Each number is 500 + 40 x the weight over its row's rms, rounded and kept within 0 to 999. Layers, rows and columns count from 0. Numbers have three digits each. The size before them is the row's rms in percent of the matrix's.

# gate: layer 2 MLP gate, 448x160, rms 0.0742, rows 129-154, columns 0-79
# up: layer 2 MLP up, 448x160, rms 0.0668, rows 129-153, columns 0-79
# down: layer 2 MLP down (transposed), 448x160, rms 0.0633, rows 129-153, columns 0-79
gate129 111:467539546466553490514436461414497507533516536464478505530493481539495490506529509475496472552408477491536488490385554518568444532515445495498485506507480525505470525489566543490465515431402476514544506554523455481533483421552557463509532483
up129 116:445498474472545523481509502482418525514485482486545551463522441476459522514533488519476495566524476619544503420456532492541452501497509525458424487497439424488494491433546618511463525525449445511537542477567478571530447470482546434558444444
down129 115:525506405423439502495516478507475524483493559477435560508557467536449534524550484515491488497457446562537405461427514548441507443491514522438438499538470510532500505493422530505483526549528496531494506434442521470443458519433492538554445468
gate130 095:517505481454532561555475441462552460432476516493551474528558464574525551528502480509491521499532558563505495486466507468569454512514536497522474449461505494456605442502522427466541509583465535514524487455498558502529525486491495568417518435
up130 099:567505493508378460547494488424481493545481521503471463391545526502472387518487512520497535466522456397528528475506539453516482478514457463580439480501482504528422481524510539526500530466532509452592461510476513451506514472558567542501486474
down130 095:491467418534490462476502485523487525454534472548405486519465430504506527424529494535539523550512545575470533502497492477494449538460493488487508512530472518519479440481492457477466510529504541476571487526558438489465568525451516527585418508
gate131 048:501522536438505451486470452414534569569549508545510511537488499503529439503500476548504529558497527556585479541468492480551539539476431463419435436590471506568530469496580438468509481545502494494495468553498505479510582485494545548473547478
up131 053:447523551545513533494474477500541505523579512466501500525439451509526477524509508548538515524503444545443547473505460479501541444523477606467443544462515513442550472498541493448553498446488503481534553524528541522507500534531480528478515474
down131 051:492520482543518547515537487479492484428560491483467489520440506558510423575505523527466547513510471546482556458483422517404574493522432551507488562480462507562559551475478498438475421451499475547508509501491427480472515551501409523462479459
gate132 100:503598471640493484463426499483474577464531467405489468459495510507548467454524528532569527538468535486549495517464494496483514487582433511504486455549482459465509535545508451497512521519501496571493457521485464514475502478464472499520458509
up132 106:450443506458538492535551539544494407503472573548521474510506528505423495517449490468431491523552450534428521511541482535513455485402479456417491582472503485509450407461513471507520518493474472491454519512509528481534533522522460497529480516
down132 107:522489496504481548440494589508515459462478538488453465468455491563427472522417507536505487551544493521491504482536506563563458465446528493541450534522469520421460491458469540506532771475479458480456521470452510469499527482478472486451492500
gate133 101:460486469500468554536595433534474546495567548469544487520527464509505563501518507480521529497496500529475512520534499471490500471486566521501475610530503464443470506420496523571484525522495426588470599496442511450546441532430516457572425575
up133 099:437527431503498507488494570480500460518556470542526424556411500557483486453435521552610487429525538489503503514516504545480470494496463495523462485472494535546538498498579424477471510449518481495493444514558535490564522448526525516494496538
down133 098:542534486486520532462514501508512529514573477477436478475499453539545584449448537562582488548489534497504542491486434551523508459497469503528511512447546528514512545518576590452542498527548491539450412470477491548542560532565536472538521508
gate134 102:482486471481469523523471501384498467572534492595510565560537479541474496508520443512464460513483533591477437466549508491510517431435480532458462466537574472475482548435535499459494533467482469546534520517510539466507478489461598501486497472
up134 102:447488488535519503441512447417468455524559452530539539485521421490495511457454454505521521506493537521504493495477482497471536365452506538427431504534540436470487583432435493488514507490463462519477579490518543550504477412420519517495426430
down134 103:513490491496473481474489429531471550481416539493512507472529520520521534471481557451499563510484512573530463565416498472440495449432513504563552490538488521520490529522502460477463384487515484463429565409456520484504484455506525479535426485
gate135 102:444515487524549462510381490586525567467480474440515446432510489525526484495454525534517598521525492425503486463510466477491507537513464505498559518542452514496549531515596524505458521551447541471454459531475512593494563571491529497451519409
up135 107:453483479539522460451507488458514461544546439527475500496511514452465474491467486474479450470547452519512595521484483551539572482498486482449420583495561492525497496462401539581502519480491414549491512461523490524491448421502448494526516560
down135 106:493514459489504549367539525565518520502532435478504503518453573492434477492540510532467455505565460468502502533468471587547515530604561477485498488458520474512523503444500511507562551398543512487480565544498510499562483451565499545503549569
gate136 105:505484501535523504494473459473595478530400480498394489454482540494527470530497530478538460505511513487463412478579503476484444464562451479574566413440563531459506487469586449483523524496551462490501488543399461406561507463490511483495512439
up136 109:509593536527461489494505586506552498477480452481511477551484537491475486536508495485519551484483533482545555498556515477480509515499495448510504511448519545429539541461465498498491497482437468509527508508403469525491490488506447472484410577
down136 104:549507524491504563508520500556544490467546499470573528505542554421501543521520500518565478518515526484561525516534486507446543528502543485372477544508450513532545600538504496492443439457503553501495562480500468597417539495576498515547489571
gate137 100:434584463452551516490453517501439506523566552504527516460453494469500508460566501519495559554471510500498483540442423476537533452521516493434529595532465511545487421478589487464390514528432488517543520485500506535474510527429535487520550487
up137 101:521479461523447492422522490548524483558484506529503462544530580524525474529482517508525448505483484445466527485528529505485570515441521542455527381495565513463445471458465484524499490388489481482492433550518395461505500472531461516473546488
down137 103:532485407592508542446474546504544446503477488521490466498473567562473437501538472556475448515518400450553541502540473530597502464485520494559483516502524524410456532505524518515481430436448454447508489559462451460539512469476564503468480466
gate138 138:499477538458458456508486467475531520478446511486455514513510601506519470564521541494460461456466464456540440430553559489497461517480458469495503436441494568510494466444569510512477522471538549478579541540538478466431504503542605497410541447
up138 118:441529515605436471473527449473489488496511549595501488548455527519502522478518548431492513607510574466494522574479403580501520441408541524495541510460483473542502470527555523513488516521454504479453577577505479523478538464483449458548568544
down138 119:508489535463527533581473541476558515500453526460430497493516500459510490521527436521522451506510484484409448476523499501481478543542507444525581391459511522524519486493566498453522350489527480428559497533542412556447488500545558498425464554
gate139 108:483499491479480583439571508491503537450436492529498553444462451517553520428471461448564502400502551460516439501520518464510527441518557421518472518458424507519504546519541508538548497461465462440484484538542540483569480489517486488473466474
up139 111:502458461589563494513506494552438517496530560502529584545483441502485569524530502482502529564532491525519491487459485514496488499591504516537473511488413444425519529537508530500523485576464420489451480530488432520478518504433481543534505447
down139 113:518547512432444513383511540519524633534477526533535514491456548493478503485529494495481526430502473446548521460558515459549547515458462502504502453495529546548503464542503501521396604395477514493518498502538559508533544514483484487459525488
gate140 161:503542463505510485551495438475488490501522499534478492537521499544607542597514551458509459558507506514489534527480470553455556483476440530467546540464476490471517487540454530470507486503558506432444434488512429491512435476582511486618473518
up140 129:432519486497520461561513427484515486536533479584536561558496500569593574534510600443524523508478493522456509493511468524483566455486414514473524522438449515477562463531485501528518526456500503486532458540542466462499520418545511522521477454
down140 117:521494541497512495480455538543495461518472469373505513463545504463360506446492471558515505460523450498484501490506495493538469527550526494530483494500529478511487535511509492512466207525488454511504506476489561511480523546479455510436556472
gate141 080:519421546443454550554470560455498539516547491503483557544490485443463538582519487458439521487448484523453454553490565539479525460489526564477502491504468449514522500463469446517558511484462572500552557515545521493489540428466520463492485546
up141 085:483469602524492472517547510470472496532488422491515506466506571568521453536549500507572492451435454451506565455502531516460458522510457474523498424461514535378481543443561530426493497457418497479519504456569516516520484442468451543473482462
down141 083:469503389561576528527499491554496557511410483594476537499486490451544448467525490545490440502469476527586527508491460567507510482525481519531500518547552524502455488523409502400436455475491464503523461542554458547519530461527414586472476445
gate142 085:505526475458411566468494461503477495458488468527473535499542482489508525445431470472485541575536579491532493499515482527481538477505569491445482515454544484518462579545468553524516501511503512473428467509501547510474531513520460515512456472
up142 080:491478540496543463495407532459508505521516482435480512491485541497489506544555546495516479443495522436460459507439521508567455507534472434558591517514513496517564413439574492436494508463481592488540490516513475557457502543485496418448484510
down142 080:456472520526539535477495497515439519512589493460522456471477536454486579474429499578466525512480578577466470493531473538548509501509541501577479517481588553532499461526476464470510607485537444502493515430509481501505567522544443576490541486
gate143 090:526496496436501535496449495508554480454471465469514492439491567486446467439487521463439488469484484468473469490495460477480424528576574505472559445456456504484494499391502420459508540522467501500529611460510509514517540471481522420407533556
up143 091:511513527547472496516530465500516562551517550545432557537522503542488487612470498528495502540506498476506542559533510488498559539433417505536497505522556550551489470521503532498500511451560500504477533506454517483490469456457471585572501526
down143 098:486493457587552509584491472472515510497481516534483481510471457511485465549504506514423487577513530511545535512502536531572506503480523527501535487469488557522529490495515458490520718575439551547491517519582448504491487459493477542528496515
gate144 094:468502549462481462457510568490512465529509538516590499525438566552520461450450530484527535556457557496446578606472515503501494508450425483416493490564502485529478457498464438503526496412475538513480453550579494478508519490536507471503597521
up144 100:511570416487480431491477491575534514551560516518443495484515495530462580481563497513461510505526515418478538503515472506482540528505531542560516486520545513543509454524498504471463506555510465528381520507497503500516544508557550515533549544
down144 100:480545466500570491463546570511467496543556513544495539487560452488463542513538473453517460463586456484549510536440522503487519491481442467538473432509501500518455461502531421523403559426448499520614544528510555502455581501438449514485574488
gate145 105:547459507440459526500459490523483519472542472495512546449451563555525480489530463511487499413526527462413484483549563537519470544530512531541502361447445505460528505483535502491577527534472543481516448513501518516504523523422499464442550500
up145 115:516531452484477538493500513511476529417463474502563564542516521520552532514524508480572528526482567472549496460463434482521538565517513408483505587437528490403527503454419470541535476494533401461501522508535507515429466491474540434484448479
down145 114:512464533481479553463543534502461480460460481600511521470481442482563526490454494509517483608464492506600532476463501495519572565470501471502474546504512515543551476480503483548534561465527522540495533443499509568553414524533433471508475534
gate146 057:489532522482524507490505560507547479511494464489492553482490474518531546518488477490383473568511615535485522488446532552539501520540491503439494484437502507522453424540450471482450496473449441539494429527573488462514508519462483570418563511
up146 059:545456456411509574517551483490500556493507562474535547522448461557463605502539557436485530522522533531477475498444532454569483517544555552506501524530518451491513495398511468492505509481510547459487508548553557565462515526487538478505544462
down146 059:509461479459529474531498515513505487558517526543580451524437497548494461499548500435478474474527575502529501504541477568484515510482527536486500506471533456469495513474402539494468501468421568534492478455396543497488435522470510460499570485
gate147 084:498527451533553547494517576497535546458470441518533542501537487511484512488501547505485493587475512502514499565466568481531507545556496383475522499476502504512457480560562502523541496512498453527531441554517459484571559506465513482492526483
up147 083:412479516521482471477461534451567466461484451501520583485443499554501534523500519419509577483496546532414535465518501534516521557487463539461478476463461477487516485523476428463595483452584466448417501473495547558530563494467560510510536478
down147 087:536505582541564481522489534509494482515523477522482448578451492532523442516541516463554479505509568517531514527556499488452548497500514498549429515470503518540485534572550498386525692489411489462479560499453480528481531459464501484480511481
gate148 118:468478522491458525560474451524563555460522487472478522505563520495521490512594498491458525439488509493462460452576557509494499533502456513554539420455488458424558539421598509449595524551492522503557513532486545539535518483550547492489409487
up148 111:523512484561540473503465519489428452497396500463504504491466501528525588490505513499475485524483421483539500465558494463463535535470500557444472544533490396436488487441510512551481473481497469552486482463510467466512512518495478419549532430
down148 114:499466490513501497515519522595467489509420406473547492516537498495517500519519539512475521493487506532470527528569499534526499529458518569431515506456512481482453465502550523471557669524523475477493513483481555483464494469521523468531507484
gate149 089:487519498526498446500503570483444526561453569506462543458476523504529492464438509523507549516516482483486509524476519471506498503488433505500520529590526484516471447469505591545466511443529486500467491476561497538560467476493578533460629509
up149 090:509467431505544524463535509483437448490499402534582479497405508427514490429536500462568449485491491528501494496511473498476505429508478471501546505370523456490458521516478553509537493516480554471470553436549508523535491500469503553473489505
down149 093:519509513487460503426532500528470477490538504517473468513493480477494491606478473528494477526559513552428517556596483559552469537494436480515543397488495478438469510519519468512582519501466489529467468478512486485480386496490496432491550552
gate150 104:491513486567470422466442468488500504506522505573468475540505484457566526461486553497524508471481571533491503496466497558515509425481456502513515494535410484516481521525411525539448497390475495486472481422491521437525464443550512513485498535
up150 098:486515497494484512537554503491456577515540505545544508519527509543454587483481515494507532483478522489425494499565527483513503492430482494495518506464553469511491462446486494525532517485461474478498473480506538547545517537428490492506450526
down150 101:493559531464542513440470510554477467515467515396512514432469460497520483487436557565530449551538512524520492544536461433516526427495586458471495507510441434449446475528504498548473539469512524535466457519398431475535529499517518457499578532
gate151 076:472494481481452466495537484504552551531471531538461469549555490534513486510561525513499496516465495408544434493463602518487464510524463483474442472512504477543472506473545536492487503404503473496527452524520418427413487497580534466491535440
up151 081:436464496558502481521475482485513545580495475495508436461477531539487512480499524470569493486521540424497513562574430494491557517469535501525576445459486457447536514402516471473475497529463494431459494475466507487495458502451487495560431488
down151 081:480462509417478509547541511534446436524469481492512528541407453427479458527515558511484492520437510584512520492497540477488468520502533527482503497495500531520509523522536435525503575520468497440548466533520470536434463469473540475424614554
gate152 095:519477459451467511569482573485533506548445511499489529429497520511468482495476593496492563455486563508557534440474569510501453533454562474510515479518560504470436624494520534498463517493489418444501431564512501498448495499552470501498470462
up152 094:539530534490490464510495425486487490476514460435544444481534514466509447493541522549526477515516419480529484523413536495448492480436479450594423577552503560519528516501586532471512517515468503561450576515504504464482492499425503471529498435
down152 094:443547512471532411474505476445477433476481440522394555506482521462549440536481506488486413497508459501528499499523543480532474519473536517578546599550443418531527559534551503615516419518491485521511484497507556563552507447427538514468504539
gate153 166:498514533498447536533470472458409570502563519531583510527451443521502506472460496528546518515520527523453507532547427462459508469434521546551502608577485462516554537510442530573465508600530463510462509512484543499536533516508483531564471530
up153 150:445452489514531471465510559495564494511458511472416488499530507541524489497533527498486411520492500470531462447432547495516557497561456516499543448427493531476476454504538487456517506402440471461494444455466423474450412491468489451416529476
down153 139:513519556464479559520479479501417550537560533499578500492504428493412512480473517530527576489529511496481491529527451501529509438466553539569474577591511484525509534564485529569489558545467436459517525503545536464543496516506531531556506547
gate154 098:485508462580432459535519517500482417483447538479467552491514581568536452527449502445499465471528533513534521549560577503502541473541467444476483416506487552499499509519567463463558513504538506502461470491449532400481536478511482518528523460